From a checkpoint of a small transformer trained on Wikipedia.
Size: 10 layers, width 128, 4 heads of 32, MLP 512 squared ReLU, vocabulary 1024, 4.73M parameters.
Architecture: LayerNorm before each block, rotary positions, untied embeddings, normalized queries and keys, local attention windows, gated attention, value embeddings, hashed n-gram embeddings, a smear gate, LayerScale.
Training: a variant of Muon for these matrices, 171M tokens, 7062 steps.
Each number is 128 + 32 x the weight over the matrix's rms, rounded and kept within 0 to 255. Layers, rows and columns count from 0. Numbers have three digits each.

# layer 7 MLP up, 512x128, rms 0.234, rows 83-137, columns 0-127
100122133145164137138177126073146153143107104183096090135120136095121163208126142121144098078116155124113141120158171124160157089119121068093089175111113098121110147136104096140098158112139184157166137173159119067137110112135143114130159108087144128093104128165145134125087121109181073094049156118122139119121168116185137141125115117175166131157140155088159095179101077163117140107120
097141093101131137092094099148111130146154125118167159113187115126097155074163130113140161129105130118121121194170165082109114100108078121158100089117132153087138104111129147033108180153128193149144129121150126129159200129182075121110081081146144100095057173123116151142114110191127149156062104172141076127159154133135127152090131124190080118095133133101118121148117191110203140115155
147047145103192119127129039113201144105113101124116096081118131145093112173153166146128163101105183134113103040122127115171142106134101144112187158149115128142133091113173120143128135132194113107166123155159202114135143090150165134062094107074117100093110109126131103122080169104121116134153120129122113199120188106141123049136160164099177127087166177094161126122116114133106180122150
090133133078179142109139169109057137124197086143148122166160156175130157146113110141131107122114096149154101099087101143113175146008140123136103106107133143077134148155133102165173099116129115151159178145103111164147105043088126116133151127130098174173027167159113156133181171085121122092049095157098158050130090111114168119119150131117161123162137128163136215111181061090194160135110
191104108142167109062161162118150088104146109142109120107093115121159168121126124154166149144142157151184156108176056145096143170113118102143143125160145105133126173079148077123130157114098121118170141109130043148125105114117156162118146143115138077169101162114109118127095147091189127173114113147103142140142129088136067172113168153186113093068132127136061117142141138125084115096124
124148079106132177154114147114069102114100130141111158178095113072122107093101162124091147134108165185144128172136118076087141121124151146142150137075174101127174079127076082187061118124137133129151176090092118153127102099178151151137113113110134113084169144125135113059095205130081151170138130122150135105111161083109155112104131168097113095143087187160148168170115136120113120181130
155177164109162094117124118139134139094103182149144135132098107119147081131194140127110141095119106090105156125071099079205105113134147064127172123116114194074139116099167135149122158085140156093041129136107122096145112120112148104142173127173150132130164121159131156078097111133156058102175172154128126184062158153166168103203134134102130160102086049127137139111130101142085131157123
130116103120148200109098088140115083146097102071132106138136078130124139111101099131150189091079154121189067079187170148120161140122129088187138142142101114083115095073236160089186115093162190091165148109150077159096108129127176095175099120091119186049185141148142065151179088184135073196139192053125107134078135175154068075130113216143067100120182129121147113149101125063147200142147
078051108105090104140146094173081094125150090096223150083155131096166095116107205113136132167131131089093165172212081074138077148142129146163083147048115112083093149057140113110146145067152156032093118186135105075082151147102186143156198098096194152135173154165182140122096146121187095133136130078140158165139107169141135124129159099087115179115165129094138157063135128145122208230084
132109072095098134095166125098159146089120117107093127096137177134119109152185153198132180102113125190120141112122067087043190127135122116124155086059186153140152130094155172045087177125046141154111137145141157200056065086116156130118162079134168137122085121154128101166118178155139159159132165245124102175132194095053097156118101211100074154148137107051118149109151138071076125090107
111090082148120083131172103114118120180143093112155106119116123139111096138105120141144087150133146165130115146051113146136216128127188152152171178104140144164116078111097097145143092135128176139140120109108103156181098142130147092104139057127128142117084162146177157047098172134165165113132138104112075178135163142147072147180130141120162105134104113099134085128095138101123204131148
160062166172075110058119184128155149154133134146173124180123113178101123147132144175187128126154126100152117131169108137115088102120093136083111104114141112089066162129140147086089120104101170171169122116099069108138074099127102157149152135176123120072078105133074167079109147146112122173142115165098160161135132107032077074077160242143125165172115146112141150141107183124159146128126
173124152119142065162172115125073115109162141153082148121175108113102149139111099190115156119109129120118112164125097158077162105075110118084148187090096102063149153125140135108085099111207092159140156106075070165132164108124122150066183154156131145118140102117184116150117125177129112085134142159126156084124102111132152147125102132129136177167136096080161157153134130142117140126142
083088099126084125151088098064168176139078170085137142080137090134148122139125158127124164170126116135050172099128114089095168162109117075114076163155119129123155165103115178108146093137127084130168128169087074111117150135106160158131153171148130144121137134123132142167162142108166093192092142087134139135163127104097122133118136065154181092141099184074137131153086077174138166144133
137130089174118233118075192099124141160083116173089135058142165064072218103105100179132112128177091144147143112150139148118106104083101126166082125162209085110100159120128073128115110110106146044150122111155129150136123109120103169161154140075151146088108145149155135151181177135110111110093146103112141036136110137141182043150215083122112161167111156166149113175086127058111113176147
094087164165148107119072083108115100109120084095129106102129108088110123164106107157134082084129097076136141119140201157143141231141151176122097165172108166164110122112122069083100130072128143085126145125145199131146110116105159098125154153119150043161106138159125143082143094130091167161205167087127069168137121152134185104107148112117143128194138156147103181117119116119118118132139
154132117121146118195075116111157140113161198121135128136136116121166126092130102133166113094119127151137091111168160117120071142149137116182157101114130090112123128125143101142121149147148116171058121139079136118125117136126121100130122128088082156109145158156118168098088128134154240165088170135125122107124151120105106157175165100159101119130083162135141122140134110156141072073118
104088116124101131205134124107127143107129110124146114142100225141160102135146117178177127124104143150121170149144131127157165101064098177136127115100159120141157112138074070118121089087128065115156179173136118128167111126172122129087164039078177153127121082114139131138143100133168105141155099092095152177099079141091155099040097159116141138100168134149128138183149154082161098111197
133082125124152183152139118137091147128131154121104108093101077123131131093125099044122111175156154159136073107087086107069195178111121150116106109117147169106113099129099111150153138156121149163134120100130118211109123125097138186103154136139107147095167155152199096094089187135135148136114182141108142087124082144143099084149099142142154126147135166196209063121065140114153117110136
085151095130186226094152041133116162122135160126065100102175126117060105112161095117149126085107129146171088144169129132151130111091096209145174156140156166099208125120122151110069118117100107098148127139121101108059100101137148130105176123186084121141149132116120151193084135185133136191148104134103152083117108111132145123095129061165138024127149150092069131144130139123135141176125
139156154131135161155157076152174111170161091145107136131148083188160192164147141114208112095072121167129131121137044136162185147100177122165110150126128151162086097119103122108139096116121196139089153116111155094209113153149181102183128105085158139107118093088110145103147147176141127085083223166104182095098113042188094111077158137086134072100093127078135187090121066058088200131052
136126147142136132132133128101121106118126129136120124138131118127115133140137131124128116137137124134119129132121128137144135133123132148136136121144117124142142120134134124136107110119126134129122124136125121114140148129127128117127129110118125127132141131123102140129122151141136123101133132143125128131135131142129123125109123130118125130117128122134118134130124137126120122128126
135134159106115175183057239157138175154119180101094149121154117128141051108179131075101152087163095139126107113129102098151119025149103077113124104112164165107070126116146108183139157124143121139117138136164151122180101050193098144017095104119134158149138102163133141133085205143106149141093175120113133098122115129101122062107076129102135130143178154177145089095100150176100141183147
084110082119135137118119122108092202117108113101132127104141182074121084131142159155145122145128144124111118171112114151148104113133131131182075147147092178111084113110077165136152070128127100153123181104148144129149156141138118181163151143181133136147149146134100109128195129166141121082138076078156120054158139147107120110138180080099150130115092130083112155150099115126099198155140
128171098145121156146166106150176176161105136185149088085055064141159150082125124182134099124108113167118163200160134153157137117158138144137048122130080103084163150155099193123104074156108151160156123167136109154077129109089072160124079105149100078139120133140096137082151134093126121126145097149181097126144161164115184096051150114146126155102131095100143162111106183100098070102204
121082130139102095098079056105220150188118147170181164098177092115159104150102144104141111124073131126159111145118134173090197153087089143164113094110107125101146120110090076048187153117171112122171206102134109114070131176088118129116139056034151082141153105112125131185194185140148166155144148169180131145157121116032144141141134110165083107088105083134176145059115146158117165203129
124094096123098088176125098126122139122136146125152078144090120130153154137125150198092132134142094119162132117156132127088191126128089134149188167160148148117113149104127105122133112149152124105153131148137115149167116108061087133201131108148076109113119128144108147080092135171125130114109127135149129165070058163124129125151116086155149155089127145124159158126109143122126120149137
145180097093124105126080096117149165104074098136105212055110104094181202123116126079169176092137067139158120145081139147116085090116150060146172139195126159096092161086133140131154148189176142106150089094083128155095134080162155121128118139156103127126067107156203140171154093151101150060131174125118151153167156146123151082113154133120139094110129099125143191070117156100176169145084
150122080138089101139130104124112116111095131153107127124111169141126106161125117156108108102126141133126116139081161132119149105146153188101099140113143144108123122148173145166161103145154096085150157144123148127162144110131080150112114141132133132111128158157152109064118153174150103162068136112137118143097116184103146124112131107164104124076114129123116116143100113117183135158191
095143133169144152149188178146081100128172136118150104140131158079113104142131135094140094144100119148207094155075143113071176132177149124178046118150141147109139121129201174147137134132100122102118125048118128164149118157156148133104104116093089159096151085103121088156172137110103107103136179097127145146121112107101055102120126110166142129098149133147125127063152124131187173106110
055136157148097166124163172070220166169092133116156100083116164149113138151144093112142174093074109145121138154110171156156163132191132058114138163100084136138177058186109099131144115120208132135108136120110113127175124161131082104098119157141189095122149069107128104112122086040118124083096183161143138145135155134079137153119154110150127122143093082128161142096087108146146199081166
132133123126156130093111119121123138130109170077047173127090164060104101071178081167135088113171073138120143163115094109112137109131138185156098045109091112153166130137190137124146127101132140145197112128111194082103182120161100136123158126155192072123146137173118069145100125154131084097161149150147204157070141113149198126143204156141144116100148114127154071065106084089095166160157
130155084095120193109174121120111169117087154087122142102100083134087171177183123136140155152105134136131120150120148128083101174181094146152114116112128116114089174099142123125096145098124121158104145157151147140112106096149103109151147107162094103138170145123112161154113118105130118121111130134126072133150106063150136093167158087179174127186102106192124108137064147141112136093095
108111065124162137165098109148153138097052141121108124159129146179155065103120116181132149118134098131102111138121156080100160116076127124120197141136085141120176123126083130142102160127161147127151136086104075108185115130127113077167147101156083137121145164166080131092140121099132104106129164185090150141114202155141134174107183146153156109206081129137130100145126105155173136109140
106123188185130154151087098141020146093124108064121132167158158145108104117149096175150139143111138089173127033143074128155171143134083037091184167142144152115145126104105163081093089126144107120167118077130135085165090101175201185168115118151111119108087142121180106111210123121188096116116118096129144133149064120110131137163153129111139174154111168131186092140093083152144140168122
121137088098131141139136112129226098117145154113120099110134139154172155063127080125187100064156151129066140110137143138082156128136099157130168146178095180140134146101098150044140096140174098187142107149117162143114160145157077130086119148137128115078098094113102188121154167071141162131133136145111107137179144084052177079109093129133232106061106073157056107169142136174144210112127
087121141079081105147142080121152097080202106080196115093112127107092140109140139123118064088160076150068133135156150133172174105135151148112111058141120142114144140137194086123107100142095113093147133169112143151124121118144170138087133171088133159090114133123121076144094157139144180181114176135171181135071127126124120157129170136131152082127169126127108108078202154075143152134197
100076150149071146132142096154182124114068072118144176127183131112162163160137161126107098160081146131105128098046105060101128125136175113135109211106129125083105139120143205136106113073179207154142168081110146097134164127144073124169162145154133155122161141116148104131146106121106115083081143150140087086155125101137127129123101132139119102124216097165155101206124084079183190084136
108105126122106129109114105103156091106111144100145140132090160124143166127119113110166123102093159112140178130107160126147073066138184174095153124134100159165139153087118103095102168108118078139104117135155143116125184110208130138134155151101128101101108099144138136173135159086136150086167117157109095096101116164097163101135143120160176150171124091126147141119110106114137062156139
102134033191109096113162172106115072152122096186121143196045150114166146113147133155139153121167183084089144158168105097186121109097119090102104199210113065077098151112116110110121084172135149096076161069110118180130129108122164166114123136103108140105050180165142145151098138127135104156060123166128237064159108014102041120127139140187182188081122120133146158158108109113153136115179
099128156092102176132135136091130187157153131157142171088077114072188116114111150189163102128082061108126053100123167147049063175134175130078148138130114102179059154236094148090120117128109138108142143108040129109136113106192151124109134251173152088139073195074158102118080110204174163147128186111225163169039061120146149148085160171147073114103167144107100133113145151087094133086103
183164106092159087137140180091143125114128096125135109054141168040132129137165046141118141157146129045089138134161164134053126103173121143121178134157161051117112184164130045181091111149176126102133155101150165088173123109132166145043135104123108061143111144111106089162171239067098137138102109119187161134115129080164133193165150107189080123090182101147115120152079149127153132078157
132108150093095150155069203140102169134152158121141094125168163094125092135115120125114154126132090131141160107143095151094130074113089136051099098091099140088092092132112136095087115116150096106169125178156087168176133119164070103117146127161035141154126123144106142150145184182141191097182111111161145112152167171184078072196133133107135190086141093152114125158108145121091107151116
139083107177125161185118144110105138118161154085130152121183085132188052117118117120091113104161133058091130139175131101132155153203114167114086105069175085103134076134119168071120151102192119107158078131177172127158103110108104099118174155137079152130100116126170108110123179141187167136127134127133091141129067180116159105118040119151123166125147149084166116181133087132158117113131
085116131083172128124094093158183113177169110125094061069150126127090152135100113104169169090144074149067083156170161130106141142109184124094150157197182193206150112122098094126055190124145079148087189121115130138138120129156138204149126150078148074097133154134143133136097161127146142140109125152152096137115190129088163135082150130122085078087153084045162125116132095125115121141116
138161125139101143133133083107184145098156082077186146149113166180153176190067137124150151118141081127142169197177140043141101118100156094162141096118106097140172160070103147122077163121158107094164082137136070089116110109141109063152115176119133104087089053140142105190174111163147156157090148155142110126119132131123133128095129064174132091161191138126134071088079034140193185164058
116130173157164113116109142136126190142163111123121123155131128141114159129123133178106104111135154115144138154136141098118132148104135127130112135153118132115146126113089111149095136142136170124149141115125104095142101080113079155127112129096139129158179118174108130123091142130131116080095131141076116149118133087111130108113130111141145100151148143119163168113114160179128089140087
080104114111105171104077110122081126160204157101184131190243134131151125084147123184130099160130114141066151139204123131099099121081077119125134137092135151161165123074127147080122090079100130187093152193103144073085122128200137099104131071170084090094114150177106171147164068164081152163104137121145097180126099121190112117131120187194157064067199085123085173134103072152129097143147
139154147173140108120092143124127146152117161129158102109106143121124111123119104135129119152135159155088123116094155108127136144119126160125058140141155152130122117156125161132147115110109128106060135115117132134129103142171125164159113139114124136135111110130084141095143119129147115119118200126126155156135132135109141142164113137104145119121121088127135157079118114124145115083132
078077193138183144221131096110159150088159114133134118148122121144171186097134045086153127087135072163140128112099095105175058144131166187137086159122157183108135135165170142148078143092162147115127193058119118167122143130137088063125094104135120112117123132125101148149111133146145126085106126105189196156139085085143146074134126148109137121182073175142102158153153081124082147067144
133142127133121157140139130065156138172180157112134130144161183118149113090161099108124165106077051165081080106099095164142126132170160170104040123102138143110176193145129098140092112146199113145116141139141151118140153124079135121133135122130152123122148092161152137143128132107147073153097151102128083111127116177148099130124169116101136102133159134137131127130131106109040102108150
113187128148113166160137109108047132114122127108086100158149096180130129153147127133160155142159125142102052125073099099079181152173189156097122113114081110149085085108118111052102111094155097157137126125207100143137108168089074127122108101118130137128147152187176113119101129164151126094097183194154134096141087129134103117094145144139136154162210149088067125117134134169158136181174
124132112092201102065138078080141057151153123150187134133116117133080133101057086128157129135112122103150141109141170130196132065134173165134095198101091162144147139101149060089098121126085176114126131099076134082119153133144142159112089124095148131122126127131184184131136191089186219139085164180171128071151130141175101114128169128168157136063160083167136180114089077088108150139117
120143106147156173049106167123134119149121163107158093119098209091123155088111091100101153186089091122116046086172144143093098166141082138148112123111152180117094172117133103085131142111110154188118152168144110127211120162131082108084171134120121137129065133148058136094110114157186110158105139095182102125140123141168160067084134119110112112178076146118134169160175102134197078128127
154111083148118179100177174194182060100136120078142145093131099107139093124172188104111075146090137166110059134151086176158180122120149124171081140148108134125179162090193107095132114071125180188132158101134087162138123105096145182135141142146133107100172131176089134092118089075104138080111164103130116106182183114097117109099125139130151156108145124071115128192107107166154110091137
# layer 7 MLP down (transposed), 512x128, rms 0.118, rows 83-136, columns 0-127
118096105124094146162133139137112105134098151202091127097102171121108114154140131171075125144126160105111168159152153160137127125134138089115124104141052152117143089121173097058117142152053146138101132136163135129178106172155098106101161122118096112108119098119184114134159125101186132191125117131076125083178099161123111146107121110161067152130126143159072133167159159130110142148123
074139173135123165109106155088102105082153140165189151115173148178110088158206107121121152127061103081092145142119121090143118181122135107108098078137083138121186170163139202115140085166106166108138148123141157120144146179146087086120110094128158117133083100136128195097078137176100129126049123117113103104218192139106170144119112109152135118072143126079127104166159107092148132129088
153107110096148049105116078105131072105095131130148097077121175170154151157104143106114122113100176110067084074114149128176053097186122131125190107159111154133112098147155135137131125159154107081160183180097113117161093086146155131077190108135173142086123158159158120186121140175174088149120132121080150217112155149121089083168144136107156136085181150079131109138125104134089132128173
126119139099106103106120188154128155101174125177137187113089129111174101188122019126169120131100098184171152107192108118118127136124112134085096162140166077078164099099229087127138128189108095158172155158137170071120108095133188161126098172120111061116101079149103135146188183138116143045150129107028195163154118116083118115074150057145154118129047180171108130177104139093102162084115
154157150107169144132137134163135149162139109131092074072124112154172166125119134206078142157144125139199135139101105139118127091141169122120124139157142092194132128153107056052101144136073094108113119120129143120092115141106150214180119129146116127128098150157120118147141082079158130096089077090065138160125126099140107143162145141157153109090114131160096132123084131107133118114167
167151115128134158132152156096170127094113166158175162151093154128106111095145127123120108103092169134173137171151079141125154155076112149139140174137150124128125122173116116134121149106065188125084132156075170115059144131124149149093173102148135141131083127157158044113142124142105106107149055142143143136162125099103151059092221125049119111113116121114155140124138115112148085126116
129142106143059119128090124166185148101125154169172117157134134165179095156200066161146156134107117138094093125090178150166124069152112107083168111132101145169131123118173159117111115163178074104123065079145113093118083204174138096117126142072135117112207124093140085124141097140140126110137163110117170126097156090160048152110111153137126158089145119123163166099127164124113143075111
143132151130188192145185134126127143166078100086110128064174052148156152135151112155132127192086055135113168138108121129137122100088118156117137132148139058117149090166163135053145131152130141122154127100189130099118167143104191129137067194094134125107097073153122107092114158088202151127069184032191149096149068128165162166095082196141148098095166180054125118157097126069099114162139
127103109076083154147157078119144139111179121126177155161183173127111086146114057153202097177150080083124143200147142131142060140175105087160145123160149112114151181192144200109123132138060120040112135143142150160069141140117161102161133089087112127131135250084097144122091130074097110118117115121036196147142141085102196164124104061143128159093136082081139163097158095117061165200134
135081122105067091170150144091187114205132109133109118136156187152111071186157136201074189183128096155092102107172106121094133101137126154133078144042110163145112113076168120113144142170096213091118093178131161173157124113138162156111095101148176049085148117108062108150097144104114152142118143180160048130171178123076066146154133163146078153136096036134136136137138124196132125127039
116129128139114162104068127169103147140087131111129141139105220183159164108175117088111146169162115125111112128100089160100095132095143111092142142107151113114115136125105183124131118132087167138161108073132187096151095107116139163119106131151155129096091195087099140140080124174129102120089111131128163158179119173089170118152145110165170176143106113102156132133124099062090112137111
157158110098100180103098104157130147142106121148166136135114120237075143153077105180092160151076172115107119099123071166172161040134158086165082129062159144134090102142142089160159124128127162173119121083116106138106131198140114115134170124149127100129136149156107176063140128082138138142158212167075090170064049169125094086108100162098122106174178140108144096122098169129158130102144
165137162160184088101088118176098179164168149154091133134241164099130157105191100083098130149120177137167155129095114166101077116131129139100093082172139083004086095076107125087112207129168174050168164170189122152099166151112108215100076051151089131144149101158164113123163106163150146111109122170107124104089164102178109097119119135136107086113059194130104123118170107143035110127154
178096139202136103124152166066155158139191115122160138119125162090129080132074129105099111164171087141156096127148159164152083064164177128103159147096067147128138137169141124138134127105074132138056179139117156118109126129164141166135162151144165202103094122087093086080127195138105144179104129110006083130124112083139082150082178094104112103133156131124134082097148149156136120190144
123111194114142179156102132087157109135189150073166140072121083116123160144145135159180124118230106134174106164158154080109078132126073109094112126185151120140157199141113099136153111091151146048134098184097169135103136138153095115137144113076118199126132202137122164144149150157113113149108083093061144095105078117142129173140095114115094074072186180080077132139069152108100162120111
163118092107082186141156120158098119113151148133146119087115136078157149167163073064177070116123120056117115152113194133134189105083134146109112147138128112150115088135140138190153168098155134084137103103086128120049181149113120140121130134100115101175079173174138146162086131140115164122140121051085144183134110126141142122107079128120165174149115126151158170095134080136153122135153
182151068116147132142143155169161144130132127129153129084100122116066142132125104091139088140113153136100144139114172129163141171182139067096178106119124123157140137105101078130143146150129127170141153122112118104133070131114135145128078108157135108111088113107141114062134109175136136142107134100067125107105114157083097141112133149156157154123101125157183125186089147148161114106149
136166126214136134143111113186116118144122106195129112170158131122093187103122171132154111124090120111090165169046095160103155109162071184124088173124104108123153152116055099117148108147110074119155135151179098105167162130146145113100147131108164118067130135114149099124121134146183133117150098029073117126085186141148126103079128107119126114167109142116094120136130162156152116150129
110119144140136125134082161126097137124112087069138160176077128082093091104166095135107116148178166116114149140084131169114092124129171117160120159174118116093127131165060133158117117154108138155124171147105193136133056160134107121080133166198135137175114174164139123146054190084111148144090093147072112160146102095123127141134118154176131149176059179113144066110120099142071120151136
136082130112121125124113083135150145096108101101057118159126091160106181149142100082128124123124165166141128150153088107108189110104122114110132194091145089133164140154124153154110162141121153150081121185090148141123119100107176126089143140124125138201188113101186169155085079143124120122106119096169122153169074140096109130158105058168148105136172075109114137148061121148156106139152
188170157145122140145070114124105094178155122126104135093144150158119225096154153123139103141067082136145086121180089089148114150150152141124113115140099139141094183064152122063141120076133124189064190077031101093105173089128079161148121166195132091095124127136166161120127201108100174158066159098125127165132081141131161174071137150146107146099138201135083143066157119126124118132134
134128143132141124129124132131122112119123144135119120133143122136125125145123135130140116133147103144129106124117124135126138116132136130126123140131111118138138135143117117139112126132133123135115138125121115125131128126126140124125123119126131127124136147123121132125116136142126109118123123131125132143129123145132134131129140132123122141122126120141114141127116123126120126113137
162118132113132166124124225135127124157158118101105107157087121121136064141193113134168118124093142062152081079134113154143125092132158096085131120125127126112114052107092177195151097141141149152116185118141148163167126136142122172105101117109061171148132071066121160077140129172151121089091159102186157117126152183091159049173146129112081167087154152100166078105097171162077128144140
124126097145135151122114158171119119094147121093155157099108124111159090164063136122148121202123105155149124145094156176104117134113150147201114127169095140111143113136111150122117108129165142134168124142122137135134129129132144157103138126135147114088083145163127138102098057118105131141088131101035082178114125141156136132149170138111107172131122105091146140181122123122078122101114
148110185119114137150115121092117142185183147162154128149063064091123169121155073172150092090138153109183125088136157157128112079110153119118109091135115083108171163134116218155183127142123165130112153132091093135097119157094119135161076069103115125044103109190155114108111150062143140173116101142120107159116096133162153111118201148162116112096084164110103147092110180162141137139144
111133153137109180065101112145175157122151102126149124095203136140115164119109134116112141118113137111146083168157059139152181154117086116126127114063143133094074179085097068061167209163123146104149151094121120104099152134112124119224116102051151099128087100132136106162170204178100067122143140130141088120157179158113120151133155127166096142106105102123142112127110181074162132137116
110129137179109138148108102106134122131113125115163100159092096135126081125130107171161167145136198147116081129150099160103118176139065152125170140093183151121099121111129088147145116129123093165137093153156170120094122132110143131142142129086105126151108090104121144159113117168111202142139103124072143137092146108151168118142139136152099156088106093131081133099131156128155120130097
170091165118059113154067059197086168125101138106128094106146112160110129073180100140096227111164148128134142127160131120137106118155087084143150119173111194153079197160153120126154152149108119083089131149121113168131109104078109145176105098185179126112086101224163155092067069108118107054161137135150154100140119130187131157152171137130109121140107109174193178088114119073046138101100
187035136140079145128071124121152165169117139159159086168131096140151064160116151107137154138117121111109117130130202117135118138108116115092153136102123130196131152155171148166176114060069109120122110109117136125120119121098114165074145058147134148125098123139138136151097118124166150094158137122090150094110143134167106122092132116142149147152124079113148131154143132093169136158109
166099125088094122146153153162182138148120098147107113191061104157128089189167144124079130083095180165140149140085108132159113074123172183155130140105181144108171181205171117086149142084098110102136073119203138144158105124104199113092113086117178129149098151125102104165091180122080124131078173161071145119116099103111114104114144091114125150098124142179042116167118128088126206073087
125107175167120103158108135101160150132048155104119156125147134113123148056128111145148139113130104056173123111141091165154154078073111156134109103148142125180110046108118068146082179142150133095157161145109133153178140179167115076193142144141176077142125094099098062125203126116114135139140116128134117142154108125185092179134132113208168084137086135099109110125142140112148066112111
210135144095121187129156173115112158171169149118076130143124180113090105089118116121081064131148104132097081149058129168146096153120134162144040044124057168142109114149129108081143172061101129175143129158188158147110133106152114132164158131141142099136156125221183067129097164095150191173139096170057125135106233141081182115182143119081056071105137098136068129104135154124116142063139
131143149136122082106112141150146146130107148115163093123152125086093116145124157113141164101196137144114193102139115077094134144110084152108106100100170143135138169144148153115122123131153073098148135090133071150127190126159100143161127122143104118180183123166165107133114156123126166120148141153000087130101161155111100146081096150078110114091103139118109163133174119133124150139162
131071119125183134133177156149169157096146124133126101110067192155059143129128134169143130158148143149138160135112149169144108149121175149116127107151149149157166149070128158119131155101100130113083099128117158100128080147139116060171095195115136074137109150181132111077114124106122112100126161088089137155203152080114140156108064097083107108152088177104157124122087110115157103111109
104149163116156150173152156109115092114123103075149191102129135141137091139139139147151111129125182112190126085116187110094078126167148077157178099142148161138121127150101091134103158166185123147136156068080111138106039095128176096126104129127168158056156109161144125142162122132158150096121084169164127120137074050096178106132125137112131122144110131110206089095139074122135062131137
091167140089169128060104138154134108066170163084111113105142120129141097116127120112083149083122096164148162088076186136117131104128149172088161156164139149173124158142102136186141158169135098150176072146138184142091104187145079165166175108146104120090101111084106125119166098040082165106255146165113111040130153122048134110092101089119141130104108110150098132089163142161138196127164
148093146158104179065153170116142126169144116126084182076189113110116178171083093184138139140132167099079122122143165124118140168126200108079137133074147121131156170156138156091114154100160089098153164132166119057095113156083123129126102101102085161109106128122125079162090143126085134084108155181154114080136087062148123191134159116165188190138094148108099142121140091132069081130167
073153142158090136156097090145114158138182163133141108095156110134154140117122167185131093151138099103141142211137130095119107113136161133072081103174140088136124123106146112127150146083130158138225137122064081123181219115178132139150102162198103123129076182103063120112140122173105126110131120047153124147115148085081189110158100108173106081116103076141143111129137111084124176112119
190149105101091092133141132099144148131097087061147123101114148123079187143132103113114124126133181171103116154110078152109119166111150098104128123165150141111151164098128141168139123101081137122117111127154134112147118153173151134110136116144098082141105103146086139180159158139157117129154076175124143160130070165089139107140095123163158104142135104193178086155122106126072110128143
058166048126132098099101151175137072187087097153145107186024163110161130129098152156173143148139144095078164169122131123196132104150127117157129169139060130104107165155111102085123140117124140137129165101159065183085107110128105096149186097107128142114067120134153149123142104179145119122092096158139224097125159072125119126088122127202100200157097145183087126161119067160165137112139
157141138126146194133172089116101144142083118161159166186083138118114097100146163136184129106126112098120060093137105037085090181170163136106206178091152069152107154139154137130142155158162130034180128121136163093173090098166147110110092169079143071172170153114142153116123156093092104104059146179219121166083067099091133112089120156046128121136123130122152147166124133120173160090076
104184072116182174151168175079132117159130147186179150110141134101044120133121149148070205147121117066143102136131142170068077115118119150153148176134163087130139096169115096153161106053095114161125142085163133158129131152119119178107138091073082064136098116064136147108171169121103186090091074134167118096116175148133123146094139142188072145088154177153152147103115123163144097091120
161127136136126125165139170096082171142186169085114166138172084134126123162097132147098140118155142122136151130161148117140122119106135115130097148123133146094142120151135125170125129227066103104110140179124099065134112055142136049052132198112102162145130088119103140159126130156154156155168135114084147097134112094095121119133092086130096143134168072169068160151081173096150156131099
160039166168186139107119143120116156145169110088170126185187048118166114132146120123072070160122123181135088131146130148150111126149138163050062096151139140123170116202124143132159123127103125111106135165105193125155122088120169173125113040121128169107130121067138076114136092132154221147050222107088120058154081150144147137146045100116159158114103149070119119174102179114113159079096
169141113133094100105160137124119083125134065139151123098085083123026161177139096136206121121127111148142155174145153156166146146091075113135099189118192175141120151045170124160163138162171151136122166150137070136119054137172103135115080195112080171135159121132093141147130138154132064125166121135101135098174082133141125102071165130119113085050131127059135115144120084147176152088150
124096158099116197105138149093122087113168085193137167194117148116135048163064073121129130157114123079157176184155152109141162114183145097139085090095134098120140147070125154122115135146143155181131192159140138101108137151085188068082114124107104113086152148140109074100178086107102126163164133143159111173154148118112172126116076115159082147148117098113183102119121150155129126111110
140143116138140148136110113169074127141073128154136150120133096122115091134105080092160107153106088137094158087142114087146150132123098141145164127116153130156124118106163126114167161104121125141145139085146112171078129136166091069156112190122133122146177149135172105133164158156121151142126152107033123077135113097148080114130133148138112163113098138141100157146128116130177183134129
158140146129097161150158149092105116095153111076100110133171094109132123088139110140128096151180160163138068139159140120146113105080129071111217148118111145135148091157084142149114129113173100124098161191127131141137141091113073158126105124139112081106180116131109151151056159110057138117115135115139121168081107124107160117137147149167116183171176156105090134141095157164110129169092
085068076114108141096191113139114139146174127153126136124136076119121142091166128134143095094146145131098144105127129146169102173123159138126141127135166162111099110123125119139114101112171116150167124102182101170148130171126134119139133101144132082179139155125127086168118146097129189114120101153039087105129095122097140104132130127137082144105107121132124142140176125117156161154108
167135113155115156133128115097149100122124128123109126119088195124172186104117112130081104133086105164128128123147168161190079180188109143083105151123146072204087177146140151122132128104096103158156126067132131065154147144168133111120079153136087188191139093131129132159092061132184115087164052170070139094165078161071072140117205130075123083113117126149131106163147126178121175155083
172165111167159192110145103100122099189128157082115118091154146053128099125131127113137087088084122153121137106124069139122102120147140141111143143152153207100111141130120178132113172107145182184131102104185064075118146125084104098129092146114125133115129156192111117122109206097168120164152159161046134160116125124111116084136111125108061092152161123097132172141130161174137123113134
120149158073152149096133043131161117176125096159121127164142163140153141149121147118104119137093149167142133117124151112162121120104086111144142092047111113144154107135087131208069118068135108068150092150149110153126141116152068172052189097116118084129159172198057122142112136130141179133200152157178199143166081110093122167129106112163137110088120141114135113091110207074092113103142
102067123170145111190094123103090097167097104141148138146158145186134128085070126150127108164075124145158116129131137087131118130098166135150177126117118141182120168049191144137128083153164103066149121132195118124148123196130146157175133109157121085139140119122117128064141136085145122111066139123154099133121084135102208116193075168116113163106165021129122141130125067139103172120110
137142122145071120061164150152159111114175123129174139054094168124115120176152115128129146117101127181157130098144178083123132144082099186134125076132135092160076173104169109082070106117112161122109150173175110101135163152175057121135142148135122118157082096145109132148108157089065107093132186133103135132195112182115132136098180139029099138155101108146092160173142176103132116131140